config = dict(
    n_layer=21,
    d_model=96,
    n_head=2,
    n_kv_head=2,
    head_dim=32,
    d_mlp=768,
    vocab_size=8192,
    activation='relu',
    norm='layernorm',
    norm_place='pre',
    norm_eps=1e-05,
    positions='learned',
    qk_norm=False,
    attn_scale=0.177,
    bias='all',
    tie_embeddings=True,
    parallel_block=False,
    init='orth',
    init_std_qkv=0.0672,
    init_std_o=0.0834,
    init_std_up=0.0962,
    init_std_down=0.0962,
    optimizer='soap_variant',
    lr=0.00623,
    weight_decay=0.0,
    lr_head=0.0108,
    grad_clip=2.0,
    warmup_steps=200,
    schedule='wsd',
    decay_fraction=1.0,
    decay_shape='linear',
    final_lr_fraction=0.0,
    batch_tokens=32768,
    seq_len=256,
    doc_mask=True,
    z_loss=1e-05,
    train_tokens=146100000,
    steps=4459,
    dataset='wikipedia_en',
)
Each number is 128 + 32 x the weight over its row's rms, rounded and kept within 0 to 255. Layers, rows and columns count from 0. The size above them is the row's rms in percent of the matrix's.

# layer 15 attention key, 64x96, rms 0.0672, rows 40-63, columns 0-95
size [108 102 111 102 109 116 128 114 121 120 119 132 116 120 112 108 114 108 119 113 117 113 122 102]
[[122 145 148 125 124 153 126 147 211 152 188 124 117 166 140 137  78 131 133 167  65  96  85 149 140 181 121 138 100 127 136 118  87 134 114 113 158 131 131 146 137  86 160  93 131 106 105 133 129 107 155 143 112  53  25  89 110  93 114 122 164 190 146 133 143 195 175  96 128 105 117  96 164 151 103 132 152 124 119 165 128 110 198 117 169 176 113 148 111 161 137  93  79  79 157 157]
 [142 127  93 126 129 133 113  90 185  97 125 136 117 126 117 133 172 124 165 173 149 148 121  91  92 115 186 135  73 139 155 109 134 175 132 112 100 136 107 139  70  59 105 150  69 110 120 177 111 144  94 104  97 161  65 170 114 158 132 113 177 139 103 142  80 125 134 133 119 144 129 105 147 113  91 149 176 114 172 128 118 155  30 117 170  74  97  81  91 116 139  65 158 168  97  80]
 [181  92 135  58 105 143 137 141 135 115 113  86 157 178 175  85  89 200 132 105 105 109 101 135 150 126 150 178 154 140 109 145 145 130 143  87 105 148 143 111  94 166  92 127  56 140 129 129  69 137 130 136 149 131 138 139 103 146 161 162 135 123 112 183 163 143  93  39  98 186 135 149 130 100 149 105  87  71  90 152 165 137 201 152 123 120  49 127 121 122 125 138 117 138  83 102]
 [110 107 134 142 175 116 133 150 102 140 128 130 117 156 195 120 146 165  85 160 106 176  52 143 139  57 104 103 135 105 141 125 108 129 193 141 110 114 124 134 158  88 100 138 146 106 135 188  56 107 102  78 149 146 107 160 121  87 157 113 116 179 117 142 188 138 190 103 130 161  81 127 125 136 118  84 134  55 179  95 107 189  87 136 155 162 121  88 158 138 105 170 137 132  84 137]
 [103 104  99 180 130 123 120 106 132 137  96 123 138 154  98  81 135  90 188 161 103 167 159  54 133 123 180 156  79 120  83 156 166 151 156 117 128 128 160 136 119 216 111 191 131 162  87 148 175 140  80 127 123 172 169 152 162 133  76 132 117 162  96  70 142 126 129 112 132 210 113 102 108 141 162  59 105 100 163 134 139 120 170  98 158 116 133 107 120 162  95 164 146 110 109 146]
 [161 158 162 140 172  83  80  93 132 139 127  88 196  77 169 123 170 138 170 129 135  94 168 127 126 123 129 145 183 134 151 116 127 128  89 143 158 125 134 171  97 106 107 129  85 133  98 141 109 129 206 104 161 109 109  42 111 123 169  76 178  86 115 107 129 145  99  85  89 186 135 115  88 101 141  81 178 147 129 144 102 143 195  80 139  74 124 118 108 137  92 170 130 118 159 124]
 [122 126  92 114 103  92 112 183 133 113  91 114 143  85  91 133 173 183 127 104  94 122  96 151 161 105 152  66 111 194 104  99 142 105  97 105 214 117 137  91 180  85 130 136  99 123 103  81 106 181 122 104 176 130 121  87 108 153  94 145 121 119 128 124 148 147 174 151 138 111 179 158 162 139  72  84 195 163 175 119 170 125  90 151 163 166 179 140 120 156 185 120 152 119 114 133]
 [138 152 182 122 128  66 130 111 151 128 122 105 102 154 150 199 112 109  86 125  73  70 126 125 184  74  83 129 132 155 148 146 128 104  65 146 140 110 165 119 164 150 150 147 140  82 176 213 147 171  93  97  97  94 150  95 134  80 114 104 138 159 138 100  86  78 153 146 128 164 122 145 135 133 129 118 125  91  93 132 109  91 155 150 100 133  88  85 145  58  84 166 113  75 122 166]
 [169 192 135  82 175 138  89 118  68  82  88 109 150 103  83 161 164 169 165 150 179 138 108 121 149 132 174 134 152  95 150 118 132 151 148 202 180 174  97 123 171 116 148  80 171 133 132 133 143 148 116 133  79 100 134  58 144  93 105 153 138 178 126  68 128 105 145 123 168  64 131 156 122 145 112 136  84 121 142 130  79 159 103 105 178 158 124 136 109  85  82  86 114 114 146 139]
 [133 125 108  55 183 130 118  96 127 130  70 109  83 135 116 141  80 147 128 148  57 110  76 104 210 164 140 112  95  91 147 121 121 115 142  99  93 188 112 154 118  82 141 146  83 117 152 118 124 160 152 228  94  92 114 132 113 161 123 136 145 144 127 132 135 124 153  80 102 105 203  64 147 128 109 136 129 101 155  91 191 134 158 122 132 104 165 133 109 109 144 163 183 144 148 115]
 [159 119 142 157 133  99 148  88 109  80 106 123 160 120 146 186 142  91 137 100 140 124  65 119 127  83 155 111 163 113  75 101 126 123 159 144 165 124 132 213 113 110 136 114 131 107 174 141  81 196  67 136 115 124 142 133 137 116 191  96 141 131 102 122 180 157 148  90  98 136 121  81 195 123 134  76 116 126 132  69  71 126 153 142  46  71  91 161 145 137 167 142 116 158 131 161]
 [161 171 139 126  83 170 118 133 130 113  95 114  60 116 153 143 158 114 182 135 104 142 170  74 150 197 121 134 148 176  67 110 133 142 153  79  78  72 126 122 137  61 126 114  94 157 100 150 126 114  91 128 113 107 115 137 145 165 148 144 127 118 124  88 129 110 126 146 136 195  36 104 130 101 125 136 134 129 122  83 167 177 110 103 132  99 219 156 183  92  98 153 164 114 130 128]
 [155 147 138 102 154  89 117 149 130 181  95  85 129 168 179 188 135  81 133  83 132 119 158  99  96 178 115 100  77 168 177 129 176 135 190 105 146 130 127 147  97 118 184 134 109 126  78 143  94 112  86 147 116 150  92  59 139  84 183 115 188 154 170 160 127 145 163  92 173 111 179 166 117 104 112 163 157  88 127 111  97 127 176  70 171 144 148 110 139 133 160 111 118 151 126 129]
 [119 101 139 157 123 109 142 115 103 130 176 138 160 106 157 156 118 121 169 156 113 155 130 183 135 156 122 123 116 133 106 126 138  94  90 169  96  89  79 207 108  65  80 145  72  97 174  80 175 137 116 104 127 150 122 109 110 109 134 126 121 116 105 157  89 151 101 130 164 116 138 151 130  15 133 123 105 105 150 127  98 179 150 136 107 106 174  81  83 195 192 137 114 157 184 152]
 [ 98 152 124 180  90 146 162 136 163 161 169 126 166  81 104 178 147 148 144 129 151 127  79 121 105 111 106 156 134  77 108 130 137 196 146 134 109 121 106  99 135  78 113 144 142 148 161 152 107 106 169 129 104 131 107 115 148 123  86 109 135 143 126 128 118 146 154  51 168 116 161 179 111 223 124 126  73 119 141 172  58 135 142 131 183 152 185 167 131  94 102 224 150 144 108 123]
 [112 114 102 141 157 141 141 116  93  93  98 141 121 175 110  60 145 114 158  78 102 104  88 139 149 116 171 141 198 130 158 136  73 138  51 123 144 225 166 121 153 105 102 167  91 109 112 139 101 158 184 152 145 122 141 142 134 137  93 160 119 158 123 150 125 136 115  29  83 119  93 161 132 128 139 115 128 104 105 172 135 186 103  92 172 119  98  81  97  95 108 130 137 128 138  71]
 [187 129  95  87 177 117 149 149 118 183 183 149 134 150 179 144 169 138 159 136 192  88 132 162  64 145 174  76 170 196 121  86 118 149 126 121 137 160 146 145  85 137 103 107 181  97 146 111 153 150  71  85 121  98 152  96 132 119  97 135 155 100 161 149  77 118 108 148 111 148  86 109 150 107  83 139  94 115 119 117 131 199 132 128 124 146 128  41 133 133 117 125 149  80  82 122]
 [137 158 165 132 126 145 155 171 132 138 148 142 126 153 136 100  84 115 138 106 233 139 109 154 174 132  96 189 125 102 116 112 108 122 104  85 159  87 163 122 129 143 171  31 132 112  91  46 179 104 129  89 197 113  97 163 142 161 165 100  97 115 142 151 158  92 123 155 117 117 127  57 137 172  93  95 130 114 157 141  95 125 132 179 137  82 114 119 127  86 109 116 115 104  95 130]
 [116 180 158 166 194 145 209 110 176 116 157 117 126 110  89  67 136  77 117 182 109  57  85 115 148 151 148 136 163 102 123 152 118 144 127  65 154 179  85 113  48 153 146 108 103 150 161 120 203 154 115 122 126 119 122 103 148 171 113 144  70 116 143 144  82 114 176 118 149 100 162  91 130 145 174 102 101 108 176 117 106 109 134 113  89 135 129 129 106  99 137 111 113  84 110 121]
 [116 147 151 108 113 170  89 110  77 141 161 146 169 128 125 153 172  18 133  82  94  97 139 140 153 122 118 137  96 120 197 177 127 178  96 135  69 142 144  65 102  94  88 142 127 113  92 158 149 100 122 114 155  76 118 109 138 147 168 169 150 102 128 204 140 151 111 202 128 108 118  97 120 124  80 109 128  97 135 188 110 140 149 141 173 119 138 104  81 128 130 171 156 153 141 108]
 [154 129 160  65 132  88 177 102 154  98 109 144 110  96 162 148  68  47 111 158 108  98 158 137 127 106 125 136 151 119 118 153  96 170 129 172 140  59  97 134 155 129 131  98 163 125  63  96 184 127 149  98 161 149 101 139 162 171 112 144  63 172 128 119  84 117 113 143 135 152 109  71 167  92 106 104 133 149 168 171  71 127 144  80 157 108 165  67  99 144  87 163 102 101 127 127]
 [106 114 120 133 146 132  77 127 110 128 133 120 146 131 149 108 118 143 159 139 146 104 198  98 143 109 110  96 165 175 117 136 189 162 113 160 121 183 170 133 174  85 116 122 180 128 133 161  97 112 150 119 120 113 206 161 142  93 212 123  82 173  80 153  97  89 136 164 127 137  95  61 167  88 128 103 152 111 151 115 177 102 158 112 167 116  59 118  75  90 119  77 104  82 131 137]
 [127 180 110 161 133 187 130 178  80 179  96 125 113 106  60 117 165 131 134 127  97 119 176 128 131 138 160 160 113  78 105 145 118 111  91 130 107 145 166 164 101 127 189 104 128 166 174 156 144  99 100 114 121 108  89 182 180 140 124 107 123 177 107 127  89 134  88 158 151 188  78 111 150 149 145 116 113  96  55 156  74 114 123 187  76 118 125 126 150  87 162 168 124 182  85 136]
 [170 167 112 162  93 110 152  79  97 107 151 101 177 131 110 130 159 116 107 142  76 169  97 126 140 115  73 142 151 113  85  86 134 152 145 133 119 133 105 110  99  51 167 165 153 105 181  78  90 199  99 111 170 143  57 142 172 146  76  97 110 109  79 112 153  92 120  86 142  76  65 169 129 146 138 128 159 135 163 148 136 131 159 113  96 195 128 165 125 151 149 146 144 120 162 109]]
# layer 15 attention query, 64x96, rms 0.0675, rows 41-63, columns 0-95
size [101 109 106 110 111 127 111 122 122 119 127 113 126 108 101 112 104 122 112 107 116 114 101]
[[128 101 116 168 132 126 138 160 147 133 147 132 126 168 201 138 182 174  87 133 140 172 126 129 137 117 155 129  95 170 176 126 128 127 153  80  91 151 100 129  92 125 106 110 112 136 196  79  83 143  77  87 170 172 138 173 181 138 166 190 205 154 105 120  98 133  98 142 158  72 151  95 173 143  94 101 100 118 122 166 141  96 111  74 182 113 131 115  71 129 157 129  95  85 108 142]
 [114 152 211 100  88 102  87 102 145 129 124  55  69 159 150 135 128 160 194 151  81 164 143 158 148 132 108 143 133 127  55  87  99 143  97 114 150 142 149 129 128 162 102 106 150 132 159  70 125 148 134 159 116 168  86 109  90 114  99 117 100 133 122 184 155 146 110 103 159 117 167 161 110 103 137 122  86 139 101 139 192 118 121 112 124  63 140 128 143 163  79 127 138 187  40 122]
 [114 119 183 107 184 130 171 154  85 136 148 144 115 178 134  54 173 110 148 153  87 143 116 126 104  68 103 114 123 101 168 107  81  88 192 138 143 105 155 116 102 120 119 210  87 170 151 114 119 145 157  64 101 171 123  98 152  51 113 111 103 123 139 160 116 157 141 125 158 126  88 121 100 108 123 132 154  96 159 129 133  96 139 137 129  98 150  64 138 114 103 128 218  85 102 139]
 [147 114  87 166  95 111 137 119 157 200 135 116 118 126 128 138 168 136 134 152 135  69 119 150 169  82  73 142 131 133  61 100 129 106 174 133  83 138 144 153 142 195  76 144 103 119 140 108 156 100 117 109 117 102 133 148 156  80 144 124  81 159 134 103 151 101  95 176 197 169 136 136  90 142 116  69 136 124 139  84 130 147 152  89 156 122 113 157  71 211 163  39 140 117 144 118]
 [124 155  80 157 125 152  80  97 137 127 135  36 115 135 167 166 127 129 166 132 134 151 132 109 107  82 109 105 207  94 113 175 140 102  64 151 126 110  39 193 149 161 143  79  87 112 132 104 137 132 136 112 192  87  95  98 121 125 127 169 133  98 133 145  97 150 120 129  88 129 163  89 156 149 139 118 134 128 119 108 144 144 111  67 203 125 179 158 129 116 158 115 189 110 151 122]
 [127 147 131 151 176 155 138 149 106  64 178 140 154  57  50 147 155 139 120 136 108 155 127 164 196  95 179  99 133 197 159 126 175 116 165 107 167  56 136  97 147 121 118 109  66 138  58 124 114 155 142 152 139 179 159 113 108  67 130 112 127 195 133 138 108 113  76 104  79 118 126  89 153 106 107 157 112  91 123 176 112 132  75 129 123 129 169 137 151 130 144 116 131 132 135 129]
 [148 108 185  92 106  90 156 122 168  88 117 153 145 120 119 137 127  89 164 129 140 103  97 136 169 112 112  85 109 113 104 197 150 170  85 175  73 130 126 179 100 127 117 141 123 139 128 189 164 158 187  95 100 116 124  77 178 172 122 110  87 147 153  82 102 141 114 146 118 172 132 180  78 162 122 137 148 152 106 145 146 137 131 179 188 128  99 151 147  82 168 123 201  79  77 128]
 [151  99 150  85 175 150 132 120 131 116  43 131 156  98 108 172 189 159 118 186 169 107  81 127  80 144  99 114  90  63 163 137 157 161 102 141 140 141 156  79 164  92 184  96  79 111 100 133  86 139 111 132 118 101 138 128 152 104  70 130  89 149  91  95 123  91 132  96 150  78  84  67 139 101 142 116 130 150 157 123 136 143 152  86 121 153 114 127 151  92 216 121 149  97 136 150]
 [117 121 171 109 198  93 129 109 145 132 100 154 118  73 141 185 177 131 171 120  65 145  88  70 192  87 141 152 126 148 161 112 138 195 123  77 140 131 119 122 107 147 129 122 176 116 161  78 132 139 132 190 129  78 131 182 127  72  69 110 142 112 144 143 146 122  95  82 145 164 152 131 139  94 104 136  98 151 109  54 137  96 109 150 169 141 113 108 176 112 156 149  75 135  90 109]
 [152 114 160 163 163  81 149 187 121 130 104  71 206  98 154 132 110  73 142 175 129 169  89  97  83 119 138 114 119 124  93 121  82 120  93 142 134  83 115 158 104 130  59 123 140 147 152 119  97 178 116 102  96 104 140 188 149 150 138 134 143 165 134 152 127 136 118 130  98 129 161 160 117  94  87 171  91 141 142 106 104 102 175 121 131  80 130 193 119  98  97 122 226  63 139 108]
 [138 197 112 155 128 152  97  88 145 133 152 124 137 132 114 149 169 143 125 112  90 120 137  65 152 142  91 109 131  91 162  45 159 129 151 107 104  57 152 168 124 149 103 154  87 156 186 115 112 148 132 174 143 162 136 147 137 200 118 140 155 108 187  90 150 121 128 129 137 179  63 127 167 136  75 130 109 131  78 110 145 139 149 108 152 135 144 111 138 147 121  89  71  59 187  69]
 [104  94 143 138 193 115  82 157 144 114 130 100 153 176 142 201 156  48 112 114 211 183 154  76 130 119  91  99 153 133 132 104 138 204 140 131 108  80 121 120 153 180 210 125  87  76 141 103 150 148  89 162 142 117  92  96 163 101 148 139 158 148 111 185 106 160 115 122 152 139 163 147  94 131 116 133 118 128  93 162 138 158 110 154 136  89  98 108 126 115 136 109 115  70 118 135]
 [157 147 159 165 144  77 170 183 111 110 119  64 163  70 131 147  93 140  95  97 133 198 164 135 129 106 105 162 137 145 105 127 125  69 116 151 116 130 112 138 171 142 161 151 119 131 146 120 153  83 141 124 126  77 116 153 126 175  84 182 215  74 101 130  91 162 127 137 120 104 123  40 178  73 152 155  98  78 164 127 149 108 125 110 136 163  95 116 135 171  76 119 135 119 110 111]
 [ 50  89 129 105 143 169 153 158 137 148  67 126 143 147 149  88 199 124 119 115 129 110 102 142  95 132 159 132 137  76  57 138 133 148 127 152 146 100 108  82 122 109 131  90  92 126 171 205 128  77 192 126  82 124 147 139  99 115 121 105 174  55  94 160  94  85 135 155 172 150 121 124 109 177 146  86 137 148 171 129 110 117 152 122 116 159 220 118  88 156 145 136 115 110 135 132]
 [130 119 157 143 101 146 116  65 161 130  90 121  76 122 112 102 202  98 151 151 112  97  84 184 149  90 143 167 126 180 127 143  64 139 157  76 171 168 175 164 105 146 121 123 153 140 190 121  90 121 131 131 141  68  90 147 126  74 117 136  84 146 113 137 142 147  65 128 103  97 124 109 137 148 133 136 163  98 110 144 177 156  89  36 142 157 143 124 153 119 120 126 172 170  69 145]
 [116 151 128 151 141  94 159 146 135 132 173  64  89 136 120 139 129 132 122 145 143 119 176 167  55 157 153  71 117 163 167 112 125 151 169 125  92 160 141 192 122  95 109 177 100 134 133  58 105 116  74  97 126  79 140 102 117 130 101 149 180 184 107 113 103 148 146 103  75 138  67 125 106 127 186  98  97 176 123 180 155 139 121 124 111 117 130 152 160  73  45 118 139  97 104 150]
 [142 183 107 148 127 166 139 173 135  86 159 120 129 123 161  98  63 115 152 135 150 154 109 137 149 163  94  96  95 150 181 136 126 152  62 108 187 124 167  96  91  96 147 128 145 101 102  85 165 107  90  69 145 177 121 141  92 188 176  54 137 103 184  85 159  93 169 116  99 110 104 153  86 119 141 103 113 101 167 112 135 195 183 163 123 121 138  99 132 129 105 131 162 167 116 150]
 [175  81 124 167 117  88 182 135 136  79  94 104 128  85 179 124 151 152 157 122 110  81  84 137 125 199 128 157  94 136 135 178 158 165 124  62 149 115 104  97 129 116 107 158 155 155 104  73 169  96 100 158 131  74  84 155 117 143  63  89 146 125 158 166 103 115 105 149 147 163 179 122 108 136 143 106 143 161 112  98 111 197 121 106  86 160  68 170  83  87 109 122  94 139 123 142]
 [ 84 132 132 132  57 180 125 102  83 104 115  79 108 121 142 218 127  80  84 102 150 174 126 148 184  99 170 134  88  96 173 160 136 138 142  91 111 158 121 145  77 192 147 107 161  67 122 109 171 128 149  98 150 128 121 100 157 160 132 134 167  96  56 163 123 154 139 151 117 154 106 146 107 118 137 130 140 149 143 147 127 136 142  54 127 193 146  51 117 117 118 143 105 153 110 140]
 [158  92 104 120 146 148 140 103 188 117 111 110 124  77 181 140  97 113  78 110  94 140 203 107 145 135  53  77 128  83 140 160 130 124 152 163 168 117 114 159 114 140 119 156 158  95  64  76 140 154 159  56 126 103 144 149 183 170 131  85 114 106 102  71  73 163 147 151  99 147 131  85 127 159 148 161 160 105  88 121 127 225 110 143 122 155 142 124 129 128 131 116 117 125 141  91]
 [135 168 144 128 115 107 121  43 109 155 140 202 129 132 152 146  94  70 150 166 145 155 164 137 112 120 117  89 104 130 161 175 173  73 160 110 120 174 176 103 115 147  96  92 100 120 127 127  39 148 104  35 202 102  91 116 149 168 143 115  64 175 120 119 139 139 124 129 133 155 150 120 123 136 116 130 104 132 102  92 168  88 123 125 152 143 124 141 159  79 123  90 153 110 100 166]
 [180 132 130 137  93  83 142 110 105 138  63 107  79  83 146 146 153 116 157 131 158  99 102  75 126 126 146 154  84 120 160  95  88 158 102 144 134 131 172 136  62 101 156 109 142 159 117 105 141 115 183 128 128 107  84 158 127 186 197 157 188 137 133  98 128  76 186 153 136 181 116 186 129 119  97  73 130 163 106 169  82  91 154 131 136 143 128 122  74 190  80 127 124 142 112 160]
 [135 138 146 102 127 140 175 138  81  74 119 116 183 173 125 104 146  96 109 122  79 105 121  93 112 133 163 151 146 117  48 132 146 113 162 172 169  99 112  73 128 106 142 199  94 147 120  98 130 139 104 133 124 170 118 162 183 110 128 127 166  90  95 114 140  65  93 144 104 138 126 173 164 128 163 205 127 115 158 102  65 130 172  74 139 201 129 178  97 153 129 130 142  77 109 117]]
# layer 15 attention value, 64x96, rms 0.0669, rows 32-44, columns 0-95
size [126 128 135 137 130 125 125 134 125 126 122 136 125]
[[111 152 131 194 106 132 107 105 123 114 129 132 122  77 155 185 148 141  76 139 152  71 138 174 166  97  94 163 158 136 159 187 224 112 199 132 105 190 140 177  89 144 149 102 169 134  64 105 107 126 133 155 110 100 171  84 106 180 146 135 149 118 163  90 161 127 125 100 114 134  96 103 147 144 108  84 139  86 127 141 115 163 117 129  74 172 142 125 125 156 143 145  77 177 129 133]
 [148  91 105 139 142 109 188 142  77 164  91 114 111 111 119 174 127  99 128 151 116  47 114 131  93 197 121 136  30 155 135  39 122 149 138 142 112  98 133 126 134 137  74 170 132 163 120 127  96 161 128 121 147 193 155 158  95 144 157 157 143 118 142 102 166 115 127  99 123  70  98 101 128 148 178  89 144 171 136 165 124 136 177 176 162 103 110 116 135  84  68 107 115  91 138 118]
 [146 135 162 139 158 148 129  97 100 120 102 103 171 151 151 144  83 147 123 112 128  83 147 112 115 133 170  94 111 176 157  98 158 181 114 119 102  91 119 121 134 144 177 112 108 105 121 116 111 100 127  92 149 134 134 120 110 102  92 118  84 177  91 163 132 105  24  91 152  86 137  85 140 204 168 154 102  52 142 155 164 145  99 120 110 118 169 165 109 162 138 150 220 126 141 196]
 [126 100 122 134 127  71 130 184 114 138 118  82 121 115 202 113 165 124 160 179 130  83 150 121 123 102  82 163 165 145 133 185  98 152 136 129 113 130 160  75 172 142 107 110 126 138 104 136 111  92  97 209 146  84  94 103 108 159 159 141 177 140 144 157 121 121 112 108 118 109 123 147 166 137 121 104  92 174 125 144  50  79  60 148  94 145 118 179  62 133 182 116 191 118 102 154]
 [155  92 149 132 141  70 128 199 137 161 155 202 143 163 111 112 149 129  72 127 179 149 154  82 193  99 135 112 104 121 134 121 147 129 173 148 153  74 162 142  93 101 156 146  93 213 175 140 160 109 172 121  94  75 144 132 125 147  98 120 138 131 101 102 138 162 169 124 103 110  59  84  74  81 123 100 117 135 138 137 171 106 157 127 133 146 148 178  92 124 128 120 134 112  91  66]
 [107  59  67 163 131 140 175 150 142  67 115 130 180 120 155 112 168 145 120 145 145  68 150 149 143 116 100  94 149  32 159 116 157 128  99 163  87 140 145 135 109 100 129 147 114 125  71 103  74 156 116 127 116 106 135  76 163 145 118 120 102 116 122 113 166 135 130 146 197 158 177 110 147 122 124 170 145 156 123 146 165  96 121 187  84 137 172  94 171 113 146  63 153 141  93 184]
 [109 129 120 123 160 167 151 118 121  89 114 134 133 160  92 179 130 150  88 159 125 104 143 156 124 136 125 177 127 126 128 157 103 165 130  74 136 101 140 102 167  87 146 150 129 107  86 120 131  72  92 133 140 104 216 105 131 168 131  40 174 138  75 100 125 130 159  86  66 171 106 111 128  81 203 207 117 137 154 125 105  93 115 163 130 140 118 103 134 147 210 126 119 111 105  81]
 [119  94 181 108 127 149 106  85 238 132 119 158 105 141  93 100 146 118 153 123 136  64 149 140  96  99 104  91  91 118  93 153  96  15 117 132 142 134 178 121  86  56 142 101 138 119 124  96 135 105 142 111 119 160 134 113 140 107 187 171 141 114 121 115 143 104 166 136 145 159 133 165  89 126 135  60  83 145 161  86 116 132 176 110 124 160 107 114 107 157 156 175 143 157 116 162]
 [146 104 126 142 132  65 180 114 203 142 146 178 162  77  73 156 153 119 110 129 166 194 111  96 143 130 145 128 109 138 183 144  90  78 135  95  77  94 129 100 106  95  82  95 185 118 106 155 109 180  79 158 172  82  51 105 118 139 133 139  63 181 130 164 152 128 120 126 101 165 149 142 102 130 143 160 134 116  94 140 174 150 166 131 135  97 107 135 163 106 106 140 113 162  98 139]
 [115  80 129  70  59 152 120 114 152  93 157 171 129 107 186 128 153 108 140 121 112  98 137  95 178 173 143 101 129 135 101  95  87 170 127 181 219 119 152 139  74 162 132 136 109  81  95 202 140  84  88 124 146  82 102 126 149 132 139  95 102 126 116 109 137 118 168 119 133 110 124 118  98 165 184 165 155  84  92  76 111 166 112 188 124 152 120 109  98 151 117  89 133 190 136 119]
 [ 85 117 157 143 150 158 131 165 111  85 123 142  77 118 146 126  70 119 176  98 133 106  95 119 190 118 215 153 117 187 119 158 114 149 154 164 110 152 105  99 122 127 118 165 139  98 141 139 119 132  98  47 139  98 124 115 126 113 141 112 148 111 170 121 151 112  44 133 117 138 123 143  78  76 123 132 133 211 168 134  97 119 172 110 146 118 154 160 213  93 156 109  81 143 122 180]
 [143 110  83 105 122 127 115 141 144 140  92 105 100 150 165  84 153 115 119 123 156 116  48 144 135 120 131 170 124 127 122 117 138 122  88 141 130 111 117 204 131  92 101 167 178 161 114 155 117 104 126 113 117 171 129  72 120 185 193 185  83  84 115  99  91 107 144 148 106 118 134 141 133 144 152 189 106  31 155 142 166  50 157 152 154 150 178 135 133 105  80 131 156 187 120 153]
 [145 106 145 166 207 151  85 137 170 128  94 112 149  98 133  72 176 129 126 115  97 134 125 108 146  97  79 116  75 122 117 132 125 133 116 140 170 121 141 122  95 101  74 157 168 133 172 133 126 106 104 187 190 205 140  98  92 140 106 132 146 185 158 122 166 159  78 165 161  90  66 101 156 134 159 167  61 173 123 138 135 130 133 136 119 113 167  86  96 115 105 142  70 119  81 102]]
# layer 15 attention output (transposed), 64x96, rms 0.0834, rows 32-43, columns 0-95
size [122 125 133 136 128 123 128 134 124 124 123 131]
[[147 158 154 106 149 138 128 125 129 155 112 128 105 105 191 139 175 123 120 115 130 109 142 112 123 110 170 137  78 114 143  59 153 113 106  93 213 166 150  24 140  86 137 119 104 128 187 120 110 188 104 144 143 122 123 111 178 136 100 124 103 100 175 224 133 183 170 135 106  93 140 112  99 102  77 131  99 122 161 111 134  96 147 121 157 120  99 111 142 148  75  99 158 109 150 181]
 [110 118  85 111  74 157 100 106 168  83 141 168 172 119 109 134 100 130 122 185 168  64 135 139 129 107 115  72 107 151 125 141 102 156 148 134 170  94 117 108 117 171 165  85 150  87  59 113 170 143  82  88 119  86 129 154 159 138 130 152 131  79  90 132 166 181 154 153  94 125 196 119 172 134  86 102  84 130 109 184 154  70 174 158 139  81 134  96 127 100 145 107 148 136  86  96]
 [152 126 111 147 142  65 188  69 187 154 148 113 115 161 174 121  88 124 112 109 161  87 156 162 112 152 115 127 157  89 124 122 119 123 109 122 176 120  95 123 110 191 132 215 146 146 128  72 124  73 120  90 169 160 117 153 112 154 175  73 137 101 169 112 193 150 123  95 133 152  90  74 148  94 209 109 141 134 142 125 104 104 162 129 106 145 102  87 104 111  85 123 135 113 141  79]
 [187 152 162 154 177 129 134 141 132 131 144 147  98 141 171  97  72 112 117 121 138 144 220 129 126 201 112 138 113 140 104  82 159 156 169 134 112  75 166 152 149 107 118  66 158  86  93 103  95 158 115 125 128 157 157 176 155 136 140 152  47 116 130 118  89 119  89 126 133 181 134  92 142 117 105 177  58 101 138 117 139 156 122 153 125  67 111  96 100 127  77 171 128 123 189 125]
 [ 49 112 114 131  99 139  71 113 197 128 117 109 146 108 116 103 154 157  91  91  89 120  99 151 108  97 125 151 127 114 111 145 162 141 121 142 137 121 116 137 227 140 162 140 128 225 133 121 149 165 112 108 161  50 135  83 119  46 157 161 145  97 127 130 144 148 101  85 123 145 126 171 126  91 109 158 124  97 126 148 153 167  82 113  71  82  93 129  80 137 100 108 122 129 169 146]
 [ 97 164  72 150 167  73 127 133 112 198 148 128 135  96 157 106  85  76 105 119 112 144  99 143 178  82 130 134 176 191 109 142 133  69 142  89 124 172 185 161 109 125 173 115 112  99 168 123 135  80  97 133 138  90 117 127 187  92 127 170 127 123 104 140 132 183 141 147 123 180  53 146 103 133 136  92  94 117 104 136  68 107 140 151 173 130 101  98 174  98  79 146 148 100 135 160]
 [115 144 172 151 165 113  86 166 133 141 110 188  71  55 150 137 183 115 140 153 125 133 128 113 159 148 116  97 109 123 163 108 145  90 139 163  81 119  86 120  95  98 108 126 114 209 153 146 115 127  99  89 109 146 115 120 107  81 170 180 135 101 147 131 172 116 108 190 130 141 168 119 147 222 180  90  94 135 153 105 110  96 121 128 145  96  90 134 156  68  67 133 127 131 182 105]
 [138 111  73 100 171 159 133 138 132 120 156 133  68 122  80 161  74 134 152 217 117 153 109 137 127 123 125 117 189 138 184 115  90 119 130 129 143 185 139 100 128  96 162 168 115 111 142  86  94 169  92 183 124 124 113 118  77  82  84 138 140 166 141 120  81 141  86 124 126 131 156 162 130 162  83 214 193 151 114 115 163  78 124 108 126 124 167 128  97 116  98 116  71  86 128 106]
 [138 113  99  88 195 130  79  98 113 177  97 174 113 140 102 156  88 154 116  64 155 140  95 132 106 149 123 106 127  96 147 132  93 108 191 216 128 126 100 122  69 128 137 138  73 108 141 109 128  92 118 132 103 119 168 123 187 119 127 112 160  89 152  99  70 144 104 117 165 124  88 172 136  76 114  77 154  66 128 152 130 128 132  95 144 121 151 180 124 131 159  75 118 140 156 206]
 [122 127  65 172 124  83  95 107 150 144 119 110 145 140 116 144 133 153 106 208 128 196 142 109 123  93  95 121  93 121 151  98 137  94 180 130  80  97  87 138 149 118 140 162 171 175 204 143 124 149 172 129 200 132 129 137  95 185 100 109  92  77 121 169 116 116  95 149 108 170  83 129 108  83 124 126 120 126 147 118 110 101 202 145 121  58 132 103 183 162 133 160  94 165 131 126]
 [165 162 127 164 130 142  97 116 148 127 142  86 215 150 135 128 187 166 176 134 186  65  93 100 159 178  84 132 164 164 112 133 102 107 147 118 110 196  99 136  81 120 110 112 142 101 138 117 118 173 179 165 106 149  78 123 135  96 140 102 114 106 124 134  99 140 123 120 134 116  84 118  86 194  97  91 123  98 104 118 205 149 176  91  91 127 111 126 125 111 116  74 162  78 169 103]
 [111 140 164 141  48 100 150  90 138 118 127 169 107 118 152 124  80 178 109 162 156 132 114 162 188 137 136 145 202 176 113 151  95 106  89  73 149  46 142 134 144 138 153 134  94 137 167 153 173 168  94 119 136 113 166 143 128 139  72  81 152 116 113 116  87  98 166 156 150 109 108 144 131  81 118 118  96 161 111  61 102 112 149  98 176 115  94 172 118  82 138 127  88  98 189 140]]